Each number is 50 + 10 x the weight over the matrix's rms, rounded and kept within 0 to 99. Layers, rows and columns count from 0.

# down: layer 3 MLP down (transposed), 1920x384, rms 0.149, rows 1114-1166, columns 64-127
# up: layer 3 MLP up, 1920x384, rms 0.161, rows 1115-1166, columns 64-127
down1114:61 40 65 39 48 65 53 46 55 47 53 50 43 37 60 45 48 50 44 48 56 47 40 50 61 58 40 36 39 51 50 43 49 38 51 31 58 35 28 59 59 55 53 56 60 40 54 41 45 51 40 48 63 44 49 52 49 52 38 43 45 45 53 61
up1115:36 57 50 56 57 59 44 43 52 65 64 48 62 72 44 55 52 60 59 44 44 50 51 42 51 50 44 49 58 73 43 70 46 76 37 37 42 56 47 46 44 52 38 47 58 50 44 45 52 53 54 55 35 53 39 52 56 51 64 52 53 42 58 39
down1115:58 60 51 65 62 38 52 64 64 50 43 42 48 31 53 47 36 62 51 52 53 51 45 56 60 33 50 52 71 43 57 55 58 61 42 42 56 59 81 38 47 50 58 62 35 46 52 38 47 68 63 41 67 61 56 47 58 49 40 49 53 49 49 44
up1116:43 50 50 67 51 40 53 15 35 46 51 46 51 61 53 50 47 42 50 49 48 54 52 71 46 51 65 47 54 44 56 47 66 44 52 53 50 49 34 49 58 47 42 49 41 46 56 35 55 51 41 46 67 43 60 33 39 28 55 51 55 55 43 31
down1116:65 51 22 46 40 56 49 42 64 43 35 59 40 50 35 42 25 52 33 57 46 44 53 44 44 58 48 38 41 32 56 52 53 47 55 40 46 69 40 27 42 61 32 50 69 48 50 46 49 63 41 48 28 33 32 32 27 45 52 43 43 29 58 60
up1117:42 62 62 50 48 53 36 58 32 61 51 63 60 53 38 57 55 34 41 64 51 54 53 50 43 47 38 24 50 41 54 48 53 52 46 53 40 45 36 34 45 44 49 38 56 65 50 54 52 39 51 69 49 47 59 47 71 39 50 44 34 57 40 51
down1117:57 41 39 52 32 55 64 61 59 54 36 43 34 53 54 43 35 50 59 42 36 45 48 35 61 50 56 39 44 47 61 44 55 56 55 29 48 57 60 43 47 50 52 42 48 54 58 50 48 50 60 44 48 37 32 56 46 58 35 41 45 63 52 53
up1118:63 55 42 61 61 39 50 44 52 59 68 67 43 59 47 60 50 72 44 56 48 32 38 37 26 57 58 40 64 45 67 68 38 61 32 32 48 56 35 34 39 44 58 47 41 37 41 72 42 49 56 65 48 50 54 64 44 50 60 46 44 58 56 46
down1118:55 61 52 47 45 30 50 68 47 84 41 51 48 59 41 52 63 65 62 25 49 30 76 43 42 57 45 52 57 37 36 58 23 38 22 53 60 76 43 43 49 68 35 49 58 70 44 38 44 57 56 42 41 43 53 49 43 34 44 55 44 50 48 53
up1119:45 47 54 53 53 69 44 53 45 35 60 58 52 46 39 44 47 46 50 71 57 47 50 48 65 51 37 55 35 46 33 43 47 38 54 51 23 39 50 32 60 46 47 45 58 42 54 65 63 55 46 62 49 38 42 59 48 48 22 50 42 48 59 40
down1119:41 53 57 36 42 34 37 30 44 47 52 47 49 45 58 62 49 43 56 34 52 52 46 61 49 48 59 48 52 47 41 44 25 61 50 49 55 54 55 50 49 66 52 35 41 64 58 45 46 62 47 42 42 38 57 41 49 42 61 46 61 70 37 49
up1120:50 49 49 48 67 64 48 51 44 45 37 57 51 45 32 25 32 46 42 53 63 56 49 49 47 55 51 42 39 52 45 44 38 40 62 58 64 53 61 42 52 69 53 42 42 47 47 50 33 64 44 61 50 55 57 48 56 54 47 56 48 70 48 62
down1120:49 52 46 50 29 51 65 53 52 48 37 42 60 39 57 51 77 81 54 63 47 44 47 47 44 34 47 57 60 43 68 46 47 46 59 46 51 47 48 49 62 38 43 44 61 66 64 57 60 48 46 40 45 38 31 47 48 53 46 48 67 42 54 57
up1121:56 57 31 37 50 67 55 63 55 24 53 58 50 58 48 36 53 64 47 59 58 41 60 45 52 42 32 48 58 54 67 39 43 39 59 31 41 45 39 67 57 55 44 43 54 58 58 77 53 28 51 43 52 61 51 41 55 39 60 52 49 52 48 57
down1121:54 46 37 40 53 40 53 42 49 44 48 40 54 35 50 51 33 56 48 28 50 44 69 59 37 56 65 61 61 47 55 51 44 63 57 34 63 30 44 56 45 56 34 59 62 64 66 53 60 46 31 70 58 63 47 44 49 66 74 67 57 54 58 53
up1122:50 47 69 55 35 58 52 51 34 52 70 38 46 55 43 57 41 65 62 54 57 62 34 45 51 51 66 46 47 48 43 71 54 30 49 49 54 37 53 58 46 67 51 46 44 44 67 58 51 70 53 60 37 50 52 56 55 42 47 48 51 61 45 58
down1122:68 45 41 51 37 35 55 60 60 42 54 60 51 57 47 28 43 48 44 54 52 48 54 57 52 50 56 31 54 43 55 42 54 47 65 38 40 57 52 41 56 54 50 48 58 37 54 43 48 52 71 58 56 39 43 52 36 43 48 55 43 44 42 48
up1123:51 34 52 49 52 59 51 52 52 70 67 52 67 46 59 38 77 52 49 60 58 47 57 50 50 51 50 36 67 58 53 58 63 69 41 33 46 53 48 51 48 43 69 52 55 41 68 59 53 49 54 45 47 50 50 61 48 51 33 60 52 67 42 49
down1123:59 75 48 48 58 46 54 30 47 38 51 43 46 58 27 58 29 56 53 49 41 43 49 50 43 47 37 50 43 54 48 48 54 37 57 47 37 51 54 62 57 62 42 36 40 37 43 38 51 47 59 47 71 44 31 42 58 49 45 38 51 49 55 53
up1124:48 47 49 48 51 53 48 46 45 60 63 43 64 46 46 46 43 65 34 27 81 59 41 56 45 42 46 46 51 38 55 52 39 53 54 72 53 54 58 58 56 50 47 65 47 46 58 38 48 55 57 62 45 66 57 40 37 62 42 46 44 59 61 47
down1124:54 50 47 66 50 60 51 49 58 42 61 59 40 43 47 38 56 44 66 55 36 47 63 46 55 50 42 62 60 51 52 46 59 59 53 45 46 59 45 37 41 60 38 32 43 47 40 46 62 53 50 51 49 40 47 48 60 51 58 72 53 46 45 48
up1125:54 35 63 53 52 52 53 50 68 40 39 62 40 40 52 33 40 57 56 55 42 49 41 49 43 43 44 48 54 60 34 50 53 27 42 50 23 47 44 51 47 35 48 53 44 59 38 48 65 65 43 41 61 25 66 53 42 55 40 56 47 69 48 45
down1125:49 59 47 61 55 58 68 63 59 43 58 55 54 63 62 51 61 52 48 52 61 60 45 54 52 53 62 52 58 52 42 34 37 58 52 50 36 58 50 61 54 55 46 60 43 24 48 61 59 54 57 42 38 57 40 56 86 50 54 53 56 45 44 33
up1126:44 61 34 31 59 53 41 60 55 57 59 54 55 52 55 45 52 63 38 51 63 41 54 60 62 48 44 47 54 46 46 46 51 30 53 43 52 39 62 49 48 46 59 72 59 65 60 42 41 62 39 62 46 65 56 56 39 28 31 51 50 46 39 49
down1126:53 38 60 67 47 40 59 45 42 56 63 57 43 48 62 52 41 57 40 36 50 51 56 43 62 58 49 69 42 41 37 32 47 71 47 74 49 69 38 34 54 42 52 55 44 51 33 39 56 63 52 55 46 42 42 66 48 60 50 49 48 53 61 45
up1127:29 63 52 34 50 37 48 48 42 63 54 53 45 52 57 50 46 64 54 57 55 48 50 50 49 32 57 71 55 57 43 47 50 58 40 28 61 76 52 49 43 54 54 50 35 46 49 50 47 66 59 50 34 57 45 72 51 39 57 16 48 44 48 52
down1127:66 42 43 65 53 60 56 49 68 43 56 43 47 47 57 49 51 58 54 54 47 47 48 49 32 56 46 48 49 35 47 50 48 48 64 61 59 43 50 57 52 61 43 59 62 51 63 39 45 49 48 46 55 47 45 51 60 45 50 55 40 66 47 41
up1128:50 49 35 41 44 57 41 63 61 33 44 41 60 49 52 59 59 52 43 52 43 49 44 47 40 42 51 50 54 59 51 48 35 47 59 43 49 51 56 64 43 30 60 48 59 43 54 56 65 72 40 50 55 41 40 59 52 37 37 46 48 53 49 55
down1128:67 33 53 41 54 27 46 42 51 45 51 65 35 68 51 47 51 61 44 67 53 56 65 55 48 51 55 51 45 38 33 54 60 40 43 46 58 59 52 52 45 46 43 50 57 61 43 45 39 34 32 62 55 50 43 42 36 56 59 49 57 46 39 47
up1129:52 51 60 43 48 50 58 51 54 42 44 54 55 46 59 43 50 56 41 43 51 63 41 62 48 57 44 35 55 53 42 42 67 50 38 53 64 59 45 35 58 58 45 51 37 56 49 64 47 38 39 57 43 51 32 39 39 36 69 34 53 51 45 48
down1129:62 42 39 64 53 46 46 44 71 58 50 58 40 45 53 42 66 52 32 39 45 56 57 52 49 40 59 35 41 58 53 54 44 37 26 63 57 50 44 59 62 52 54 40 65 62 30 50 60 60 43 44 55 52 70 37 50 61 54 37 33 59 53 51
up1130:62 56 59 62 55 47 55 44 58 51 47 57 40 48 60 39 54 57 51 47 71 76 29 57 51 44 51 59 36 44 71 52 51 33 56 67 50 46 67 56 64 49 59 51 70 48 54 24 61 43 56 50 43 60 34 54 41 57 40 54 49 55 54 50
down1130:61 65 42 49 35 50 50 44 62 49 44 42 58 48 39 50 62 35 47 48 47 46 59 44 69 49 44 48 45 60 51 61 36 57 35 55 43 61 65 52 36 49 54 36 37 60 41 63 66 46 48 54 53 65 40 29 62 56 36 40 54 53 49 36
up1131:40 53 37 42 69 48 55 70 51 47 49 44 28 45 40 49 58 52 38 45 49 55 28 40 51 42 56 64 58 44 45 56 39 30 54 56 37 41 43 26 47 24 64 51 59 47 40 43 64 49 33 51 77 63 43 32 40 51 55 38 52 47 59 48
down1131:52 61 56 53 53 45 44 43 52 55 36 48 58 42 52 45 63 47 53 50 54 55 52 58 36 47 54 56 58 48 44 41 49 54 38 36 58 52 57 63 29 35 54 45 53 60 36 53 35 46 44 45 37 54 56 42 40 63 51 53 43 55 48 37
up1132:54 28 45 48 47 48 54 62 52 55 50 34 45 49 42 49 45 60 40 44 59 52 55 63 49 60 39 45 56 53 57 39 53 44 46 51 53 61 51 55 39 58 51 48 49 48 44 52 44 68 37 59 71 68 54 53 64 42 41 17 49 42 57 42
down1132:52 60 58 59 52 38 46 67 46 51 36 75 59 44 46 56 67 51 42 41 55 53 45 51 58 56 41 37 34 39 68 35 57 33 52 33 23 49 58 42 60 52 46 47 35 51 51 46 68 46 55 58 49 34 44 58 34 53 47 44 64 47 40 42
up1133:55 49 48 70 61 72 43 67 49 41 43 49 47 53 59 45 35 58 26 44 50 47 27 57 55 52 67 38 49 51 50 66 37 70 44 57 62 42 47 54 46 50 62 48 59 63 47 53 47 55 40 51 72 45 43 30 48 63 57 49 49 44 52 57
down1133:64 50 57 53 39 43 40 52 51 41 57 49 52 49 35 47 51 32 52 48 50 64 59 64 51 42 47 52 24 64 44 61 56 54 49 48 45 56 54 42 50 40 52 60 42 52 54 55 45 54 61 52 42 57 64 46 57 53 57 49 70 51 42 32
up1134:50 53 72 49 48 36 69 42 42 59 63 51 37 44 69 50 53 53 57 54 48 57 43 61 48 54 56 58 49 52 42 40 34 51 34 55 47 50 41 55 55 30 66 42 50 48 52 70 63 57 53 50 51 48 31 71 42 48 61 32 61 56 45 49
down1134:47 23 24 47 52 56 47 39 46 48 63 70 42 55 32 49 42 43 53 53 57 48 41 44 55 56 35 44 58 49 41 45 48 50 61 47 47 57 47 38 55 73 18 35 55 64 56 39 48 59 51 56 44 49 50 38 45 52 54 52 53 53 43 57
up1135:49 57 51 58 47 35 47 64 67 45 60 46 44 71 67 43 50 34 33 35 40 49 53 61 49 60 40 45 55 50 43 50 44 48 49 63 51 49 38 41 56 40 55 63 53 44 58 70 38 56 50 37 59 51 64 58 47 30 50 41 44 44 43 58
down1135:45 53 68 48 43 48 47 33 38 47 45 45 43 45 42 49 58 45 51 36 54 27 66 30 44 50 38 59 45 72 60 39 46 44 30 58 52 48 63 55 45 44 58 50 54 65 46 42 50 43 37 54 62 53 44 62 35 53 54 45 45 55 36 63
up1136:46 61 46 41 47 65 47 54 65 48 44 55 50 46 56 62 45 44 64 33 68 44 51 55 31 54 59 63 45 49 76 55 50 46 57 61 73 38 55 35 45 38 46 64 42 46 40 34 61 51 53 42 48 59 68 54 51 56 34 46 41 66 44 66
down1136:28 60 47 45 68 58 67 38 58 51 50 57 60 46 59 49 51 50 47 50 54 50 49 44 78 41 57 44 61 74 40 43 52 38 62 59 47 68 53 42 53 33 63 49 38 55 60 58 61 39 54 75 48 30 50 41 35 54 46 35 53 53 48 38
up1137:56 48 65 58 58 42 68 72 47 46 44 37 37 37 67 65 60 48 46 34 42 49 64 42 43 32 70 45 43 34 41 41 64 56 51 50 40 46 64 53 58 50 48 57 35 49 37 49 49 53 35 41 69 47 55 73 55 37 51 57 55 51 51 59
down1137:47 60 43 54 48 64 53 57 63 50 36 47 57 42 54 49 46 48 63 49 35 52 54 54 47 76 36 58 30 32 47 39 41 59 39 56 53 47 25 57 47 47 53 47 57 48 39 44 59 52 48 40 46 51 36 55 50 39 36 37 58 67 46 44
up1138:49 50 54 59 62 55 40 50 49 43 53 53 41 56 45 46 44 58 50 47 52 50 37 31 44 54 56 43 44 52 45 59 45 61 45 44 51 52 61 45 61 44 54 41 45 47 45 38 40 37 61 41 47 61 56 49 58 29 49 57 51 49 36 57
down1138:49 67 41 45 38 39 59 51 52 63 50 46 56 42 41 53 68 42 54 56 39 39 45 65 54 48 39 62 53 63 42 36 46 48 52 40 51 49 53 51 51 49 48 52 53 46 49 47 52 51 53 41 57 44 49 52 46 58 37 53 49 48 70 45
up1139:43 62 77 59 38 34 43 61 51 56 39 53 40 48 58 64 55 74 50 49 48 42 51 60 62 52 55 49 61 32 46 52 42 49 51 63 50 48 52 48 52 66 57 52 60 68 57 58 50 58 54 62 41 45 69 42 61 45 49 47 54 44 37 44
down1139:44 42 27 51 50 68 52 49 42 49 56 33 56 60 41 48 54 61 52 49 40 44 50 45 41 45 34 49 51 51 60 36 52 43 57 44 53 54 60 54 63 57 63 46 55 50 29 30 61 45 49 50 57 51 46 40 39 58 49 46 48 56 56 61
up1140:47 41 65 48 55 51 56 58 63 44 40 44 44 44 44 52 64 50 56 66 42 49 49 49 48 33 35 55 50 68 51 59 71 40 53 55 51 40 46 48 55 52 40 37 45 77 50 65 63 52 46 70 39 46 60 48 40 62 49 46 53 47 49 27
down1140:46 38 16 70 47 57 39 63 61 45 50 50 55 62 37 59 45 61 34 52 55 49 50 48 68 32 43 52 50 58 50 51 53 62 64 56 43 45 49 42 53 59 59 70 34 51 65 47 57 60 47 36 53 61 46 48 62 48 50 67 38 45 58 57
up1141:47 64 40 53 64 34 59 57 42 51 54 70 48 46 77 53 37 41 56 57 50 57 63 61 50 40 62 46 55 38 34 53 52 53 45 59 72 48 52 58 33 68 61 50 52 45 48 74 53 42 53 41 51 48 50 44 33 32 54 47 58 56 36 44
down1141:46 66 49 45 54 48 37 38 37 65 62 57 65 55 53 53 73 45 58 34 65 51 57 65 56 51 43 42 36 75 56 48 50 53 34 46 59 49 32 57 37 44 60 41 26 39 47 52 59 56 39 46 37 58 54 47 38 53 48 53 51 54 52 58
up1142:62 53 48 56 56 53 40 38 53 51 46 61 52 35 48 50 53 57 51 59 66 74 50 54 35 60 39 40 42 51 75 32 52 49 62 52 58 58 52 31 59 51 46 56 57 67 55 42 52 51 44 32 53 46 53 62 43 63 59 64 42 39 43 55
down1142:48 62 47 42 61 42 42 46 41 41 56 51 55 54 58 61 53 43 35 64 71 46 42 44 39 51 49 51 43 58 43 57 55 33 54 52 58 31 41 59 44 36 50 28 50 44 42 62 47 46 46 41 58 62 41 55 51 51 53 39 58 59 63 65
up1143:60 61 61 53 45 41 53 51 40 50 43 49 47 35 63 47 44 46 52 30 51 44 43 48 58 43 45 46 44 26 36 59 53 33 55 45 46 50 71 40 59 51 50 51 52 56 42 37 40 49 57 41 44 51 40 53 63 36 44 49 42 56 49 50
down1143:50 50 66 49 44 41 42 50 57 46 33 25 68 51 46 56 26 42 61 66 47 49 56 57 63 57 54 52 55 54 73 42 54 47 60 48 45 59 49 35 58 61 40 41 58 61 47 57 66 33 49 57 59 42 41 55 52 61 51 49 69 28 50 40
up1144:49 50 20 71 31 64 54 80 49 56 60 52 59 61 67 44 42 69 37 39 46 43 34 36 50 51 36 59 52 41 42 39 30 57 50 65 57 48 48 42 80 63 51 31 31 47 47 33 66 56 29 54 57 62 55 67 41 46 51 31 50 63 36 45
down1144:45 40 53 57 70 49 44 55 55 51 46 65 32 54 46 51 37 44 50 40 54 53 53 50 36 37 42 33 69 36 60 55 59 52 65 46 35 47 76 37 47 43 52 54 39 50 55 40 59 53 64 48 52 56 46 33 74 71 62 54 45 46 49 67
up1145:59 46 48 46 44 64 54 50 58 36 49 50 48 44 48 54 75 69 63 48 50 42 53 65 45 53 46 71 63 58 33 50 61 44 54 40 74 70 59 40 47 31 54 41 53 54 52 44 44 66 44 34 49 40 70 53 47 38 57 71 50 56 47 44
down1145:45 54 45 39 41 40 51 41 42 56 37 58 46 56 59 51 44 29 18 55 35 45 54 47 58 55 60 29 52 49 68 40 57 36 41 41 51 50 53 44 46 67 62 53 52 58 52 64 58 57 52 57 44 61 40 54 38 45 45 56 42 43 55 51
up1146:65 53 34 56 37 62 59 55 36 27 46 58 40 59 35 39 50 33 46 44 53 47 57 37 45 38 40 54 40 45 53 72 34 56 57 59 50 60 45 47 62 39 49 50 56 49 56 62 41 51 43 48 60 60 40 28 61 58 47 63 52 48 60 43
down1146:61 45 50 46 47 43 56 52 42 50 63 52 51 51 60 42 46 52 49 54 60 42 38 44 36 65 50 52 37 64 38 48 68 47 49 67 52 49 55 59 54 41 43 56 56 42 30 60 44 63 39 31 42 41 52 42 43 39 38 51 51 48 40 41
up1147:61 38 50 48 47 63 36 57 50 45 47 44 41 55 44 70 48 78 36 54 55 52 21 36 59 64 49 50 71 57 54 55 55 42 49 46 56 58 69 62 54 45 34 50 48 43 58 51 73 41 51 35 38 42 41 54 33 46 43 63 59 50 29 64
down1147:46 62 48 44 54 50 42 37 51 50 58 54 48 65 49 49 55 49 47 46 69 44 52 55 52 39 57 54 68 44 76 51 48 36 53 52 49 62 46 57 31 45 67 59 63 35 52 51 35 59 38 62 68 46 44 58 42 55 49 23 52 49 49 49
up1148:40 40 37 46 49 42 60 58 46 50 60 52 65 36 49 68 70 40 49 77 57 42 43 55 42 38 50 56 53 61 55 48 66 57 43 49 55 78 52 53 76 42 58 61 47 39 54 54 53 63 42 44 59 44 63 55 56 50 53 55 47 36 46 61
down1148:70 46 46 66 47 48 54 58 35 48 36 38 47 61 52 41 42 48 38 39 30 34 54 37 49 57 47 56 57 51 42 40 48 34 31 68 57 57 43 38 34 56 39 39 43 40 67 30 43 60 54 55 54 62 39 39 40 55 47 24 53 40 68 50
up1149:49 54 56 53 55 38 47 55 45 40 67 63 40 45 39 57 61 68 56 47 58 42 37 62 42 28 46 48 31 50 71 41 50 54 47 51 53 51 48 50 59 56 40 57 61 48 44 58 42 53 48 58 43 51 54 54 52 49 65 43 48 51 44 35
down1149:47 34 26 60 37 61 55 57 61 58 34 52 46 42 53 45 48 56 30 40 36 52 66 61 43 62 26 52 67 52 34 59 51 29 57 44 45 48 50 44 42 61 65 48 57 34 37 61 62 48 49 57 44 49 54 47 48 42 51 51 43 48 48 58
up1150:32 54 50 52 48 48 70 58 45 44 54 32 49 66 62 46 54 61 38 38 39 38 51 53 26 32 42 42 63 61 48 38 41 63 59 49 57 47 52 54 56 69 51 42 57 40 45 45 45 55 43 58 57 58 42 34 42 68 45 73 60 35 43 60
down1150:43 41 58 42 55 59 44 61 73 38 50 56 43 47 42 61 36 48 59 57 50 49 50 48 34 37 36 46 71 54 57 36 54 42 59 55 54 50 33 42 58 31 48 49 59 36 47 44 55 48 39 33 44 59 47 55 39 72 69 60 59 42 62 41
up1151:56 35 42 44 41 47 41 48 62 46 53 61 51 53 47 42 55 49 49 52 44 47 41 51 56 35 47 50 38 65 44 55 49 43 53 41 52 50 44 37 47 42 45 54 58 48 48 49 44 67 48 51 51 43 56 51 65 44 60 71 58 64 40 52
down1151:48 64 50 43 47 64 72 49 50 51 51 48 55 58 55 57 52 54 63 42 63 51 67 52 61 40 54 57 50 41 59 51 53 61 55 59 58 39 48 62 45 42 45 30 50 65 40 43 59 30 52 46 36 69 44 71 39 41 30 39 54 57 55 55
up1152:56 66 54 44 37 50 77 57 50 25 50 45 51 59 46 45 51 55 44 55 55 29 59 48 64 61 30 53 42 41 54 60 32 70 60 46 58 44 61 30 61 69 67 55 44 36 52 24 38 40 61 57 38 45 49 50 46 41 38 55 40 57 59 67
down1152:49 39 38 54 50 51 52 49 46 27 45 49 53 49 38 61 67 46 50 49 48 23 47 55 57 24 48 40 46 63 49 54 45 28 70 56 45 60 39 36 45 50 53 37 55 33 33 41 58 50 24 28 41 52 54 49 45 54 50 66 48 47 49 50
up1153:46 50 48 39 42 66 54 65 44 41 48 54 54 56 41 55 64 64 49 47 49 56 65 61 39 45 54 43 60 55 60 54 39 44 55 54 40 42 68 68 47 38 46 43 55 44 47 59 52 49 52 60 46 53 47 55 55 42 37 49 42 44 58 51
down1153:53 33 40 35 67 66 35 45 41 39 68 54 46 62 44 51 55 30 59 73 45 47 54 47 68 59 60 51 56 47 59 64 45 45 41 52 60 59 42 57 55 30 56 58 39 49 40 36 40 48 54 62 66 44 60 53 33 60 58 56 61 47 43 36
up1154:52 59 48 50 59 62 45 62 57 49 46 44 52 42 43 51 54 59 53 53 47 25 51 66 47 46 58 57 57 48 69 47 48 53 73 62 51 52 37 56 52 48 61 46 53 36 56 55 49 55 58 36 69 56 48 51 33 70 55 43 59 54 66 59
down1154:56 49 55 45 54 51 53 39 45 45 80 56 68 73 41 56 64 30 46 46 61 46 59 39 39 48 60 54 52 45 53 58 53 58 56 38 53 42 50 67 43 70 55 64 59 68 53 53 46 43 45 38 61 42 58 49 53 33 57 56 46 38 49 40
up1155:42 42 51 64 54 46 55 44 45 49 50 50 56 47 48 30 50 56 46 30 49 49 46 59 55 58 55 62 48 50 61 43 21 62 53 49 49 60 67 43 46 37 58 46 29 42 54 65 53 35 54 43 50 45 45 49 41 72 62 60 51 41 45 57
down1155:55 70 57 57 54 48 37 41 38 42 38 42 42 66 36 58 49 50 52 59 46 67 54 39 35 30 52 41 51 58 42 35 48 46 43 53 52 56 46 65 58 36 33 60 53 35 51 50 50 52 66 46 47 60 62 49 47 30 52 34 63 53 42 48
up1156:53 41 56 49 51 55 49 45 54 39 46 60 67 47 54 37 52 45 47 53 51 63 49 63 64 61 26 46 48 62 55 51 47 51 45 58 31 49 34 40 65 46 71 43 58 60 44 50 38 54 45 32 58 47 54 50 47 60 42 35 44 68 46 30
down1156:56 54 39 50 63 31 68 63 50 67 49 56 30 52 36 40 78 63 32 62 62 50 44 58 49 46 50 51 56 47 45 69 36 64 48 63 31 65 47 31 32 67 68 60 73 53 58 66 40 66 54 53 40 66 50 38 58 15 44 48 57 34 56 61
up1157:45 60 32 54 56 74 45 51 40 32 48 54 53 31 55 60 42 51 62 56 72 61 65 57 64 35 32 55 62 53 59 42 51 57 67 48 54 76 52 57 31 46 51 39 62 48 52 33 45 63 43 65 58 55 63 40 58 60 45 63 58 51 47 59
down1157:57 38 51 36 61 50 41 47 60 41 42 49 60 42 51 61 43 52 45 66 59 51 54 58 30 82 67 39 38 62 50 70 61 60 54 51 68 60 47 57 54 49 38 42 51 63 55 42 44 66 23 65 64 65 51 52 48 53 64 61 60 60 51 45
up1158:56 46 53 49 53 47 48 34 51 43 58 38 62 45 55 52 59 52 63 57 58 43 26 64 52 61 49 61 55 49 67 59 54 45 51 51 34 54 45 30 61 28 60 57 64 60 47 43 46 42 46 43 51 38 56 71 48 44 36 55 43 49 55 71
down1158:32 48 48 42 48 47 60 57 54 52 54 50 56 47 51 50 60 60 53 48 64 57 48 21 45 58 70 50 35 49 32 42 47 63 40 47 59 66 52 47 40 47 53 55 48 57 47 39 54 61 36 54 64 62 49 48 55 49 57 61 47 42 44 39
up1159:59 44 51 65 76 63 44 46 40 64 54 72 49 43 62 52 75 37 51 62 54 48 50 65 45 55 54 58 51 43 51 51 49 52 42 51 43 34 56 52 45 28 61 60 41 41 47 41 67 62 45 66 56 51 53 62 66 58 71 57 51 49 51 41
down1159:64 49 40 62 49 57 45 74 66 45 54 39 60 70 57 50 66 40 70 50 38 30 22 46 65 43 30 48 33 54 52 59 64 41 49 22 48 41 38 54 65 62 40 70 46 44 41 68 31 38 49 56 43 48 53 28 31 47 42 41 54 61 25 39
up1160:51 46 31 50 56 28 64 67 53 41 51 50 55 55 51 61 63 54 50 55 50 31 35 41 57 67 38 49 50 46 51 56 71 56 58 44 46 48 54 50 42 43 74 63 56 36 51 51 39 63 59 45 52 56 48 45 41 39 43 28 72 51 41 41
down1160:41 38 57 53 60 63 48 18 38 48 44 60 49 52 46 50 55 39 44 57 43 60 49 43 49 44 58 50 36 61 50 39 46 44 47 59 58 54 51 54 45 46 59 43 40 51 52 50 43 49 41 48 59 56 55 49 54 51 51 52 46 51 58 45
up1161:34 44 48 46 44 50 63 43 45 49 56 51 55 44 39 46 37 37 67 47 56 39 24 43 45 62 51 48 67 58 53 57 65 42 66 45 42 55 54 36 45 55 50 46 51 53 45 37 60 57 56 47 46 49 54 65 52 56 60 38 65 47 51 39
down1161:63 52 51 61 69 59 64 65 35 53 43 52 55 67 46 57 68 60 39 54 50 53 57 60 45 48 66 56 50 63 42 34 49 50 45 48 58 45 43 47 61 50 48 46 45 42 64 62 50 22 45 59 47 51 57 57 57 45 48 59 52 58 45 42
up1162:43 68 61 75 67 54 45 65 46 74 42 56 42 28 44 46 42 64 49 76 75 66 67 51 50 61 25 60 59 58 26 57 50 62 63 43 61 48 58 30 68 30 59 41 45 44 55 57 33 67 57 50 31 53 42 70 40 57 43 51 51 42 54 54
down1162:48 58 54 48 57 47 41 68 45 62 40 47 47 56 70 58 44 43 63 63 50 55 43 32 59 35 54 53 29 57 61 39 51 57 51 68 44 45 48 63 44 69 49 58 51 54 35 51 35 50 52 39 53 55 40 49 55 42 41 44 54 45 32 43
up1163:46 55 50 43 59 69 44 46 47 43 55 40 60 42 63 59 57 68 45 50 58 39 48 45 42 38 56 50 66 60 44 53 52 30 46 49 51 43 47 65 53 62 54 40 58 48 61 59 52 58 45 47 51 50 62 40 64 44 36 40 39 57 65 47
down1163:74 50 40 56 44 50 57 60 65 45 57 69 53 50 51 34 43 50 50 58 40 42 30 53 56 52 32 56 60 56 53 54 59 54 47 69 33 40 54 37 68 74 54 53 33 44 42 61 40 58 47 65 53 49 37 48 55 58 44 59 49 48 58 48
up1164:47 40 58 70 65 49 35 37 32 48 67 37 57 54 58 59 41 49 33 46 61 46 47 49 47 54 44 46 42 58 58 45 37 46 50 46 55 53 67 62 51 54 73 51 36 53 54 69 60 44 57 46 47 49 61 57 47 58 46 54 44 61 53 68
down1164:42 34 50 47 65 55 72 51 57 52 53 69 64 43 54 49 49 30 50 65 45 66 46 42 34 36 52 45 39 55 51 50 29 51 58 58 38 31 53 42 54 37 49 49 31 45 43 43 38 45 50 37 54 43 34 49 43 55 43 46 55 43 61 48
up1165:56 44 66 39 54 58 42 54 77 51 28 39 42 60 53 49 71 68 45 40 53 39 30 55 46 60 46 50 63 47 41 48 60 54 59 57 63 54 53 44 59 73 56 51 52 38 23 66 61 77 64 64 43 35 44 54 48 60 40 48 47 67 35 51
down1165:53 37 38 30 41 49 59 43 41 45 59 64 55 30 58 62 40 52 39 41 53 66 55 58 52 48 74 44 57 47 59 47 56 66 44 47 37 48 38 52 30 55 55 47 53 51 57 41 37 31 46 65 58 49 54 53 52 50 49 46 51 46 61 50
up1166:67 49 42 48 52 64 59 54 56 31 51 57 75 58 56 53 44 37 50 33 48 38 59 47 44 49 48 36 59 48 54 69 58 44 39 34 40 52 49 53 22 55 66 54 57 54 33 56 42 45 63 56 57 45 60 44 51 56 60 52 45 42 40 58
down1166:58 45 43 55 53 51 38 39 44 50 61 52 59 49 51 44 51 56 59 62 34 54 34 55 52 36 32 75 46 44 51 66 48 51 37 65 42 53 53 42 54 58 37 40 36 47 58 57 54 65 38 59 60 38 38 52 59 55 49 79 27 48 32 47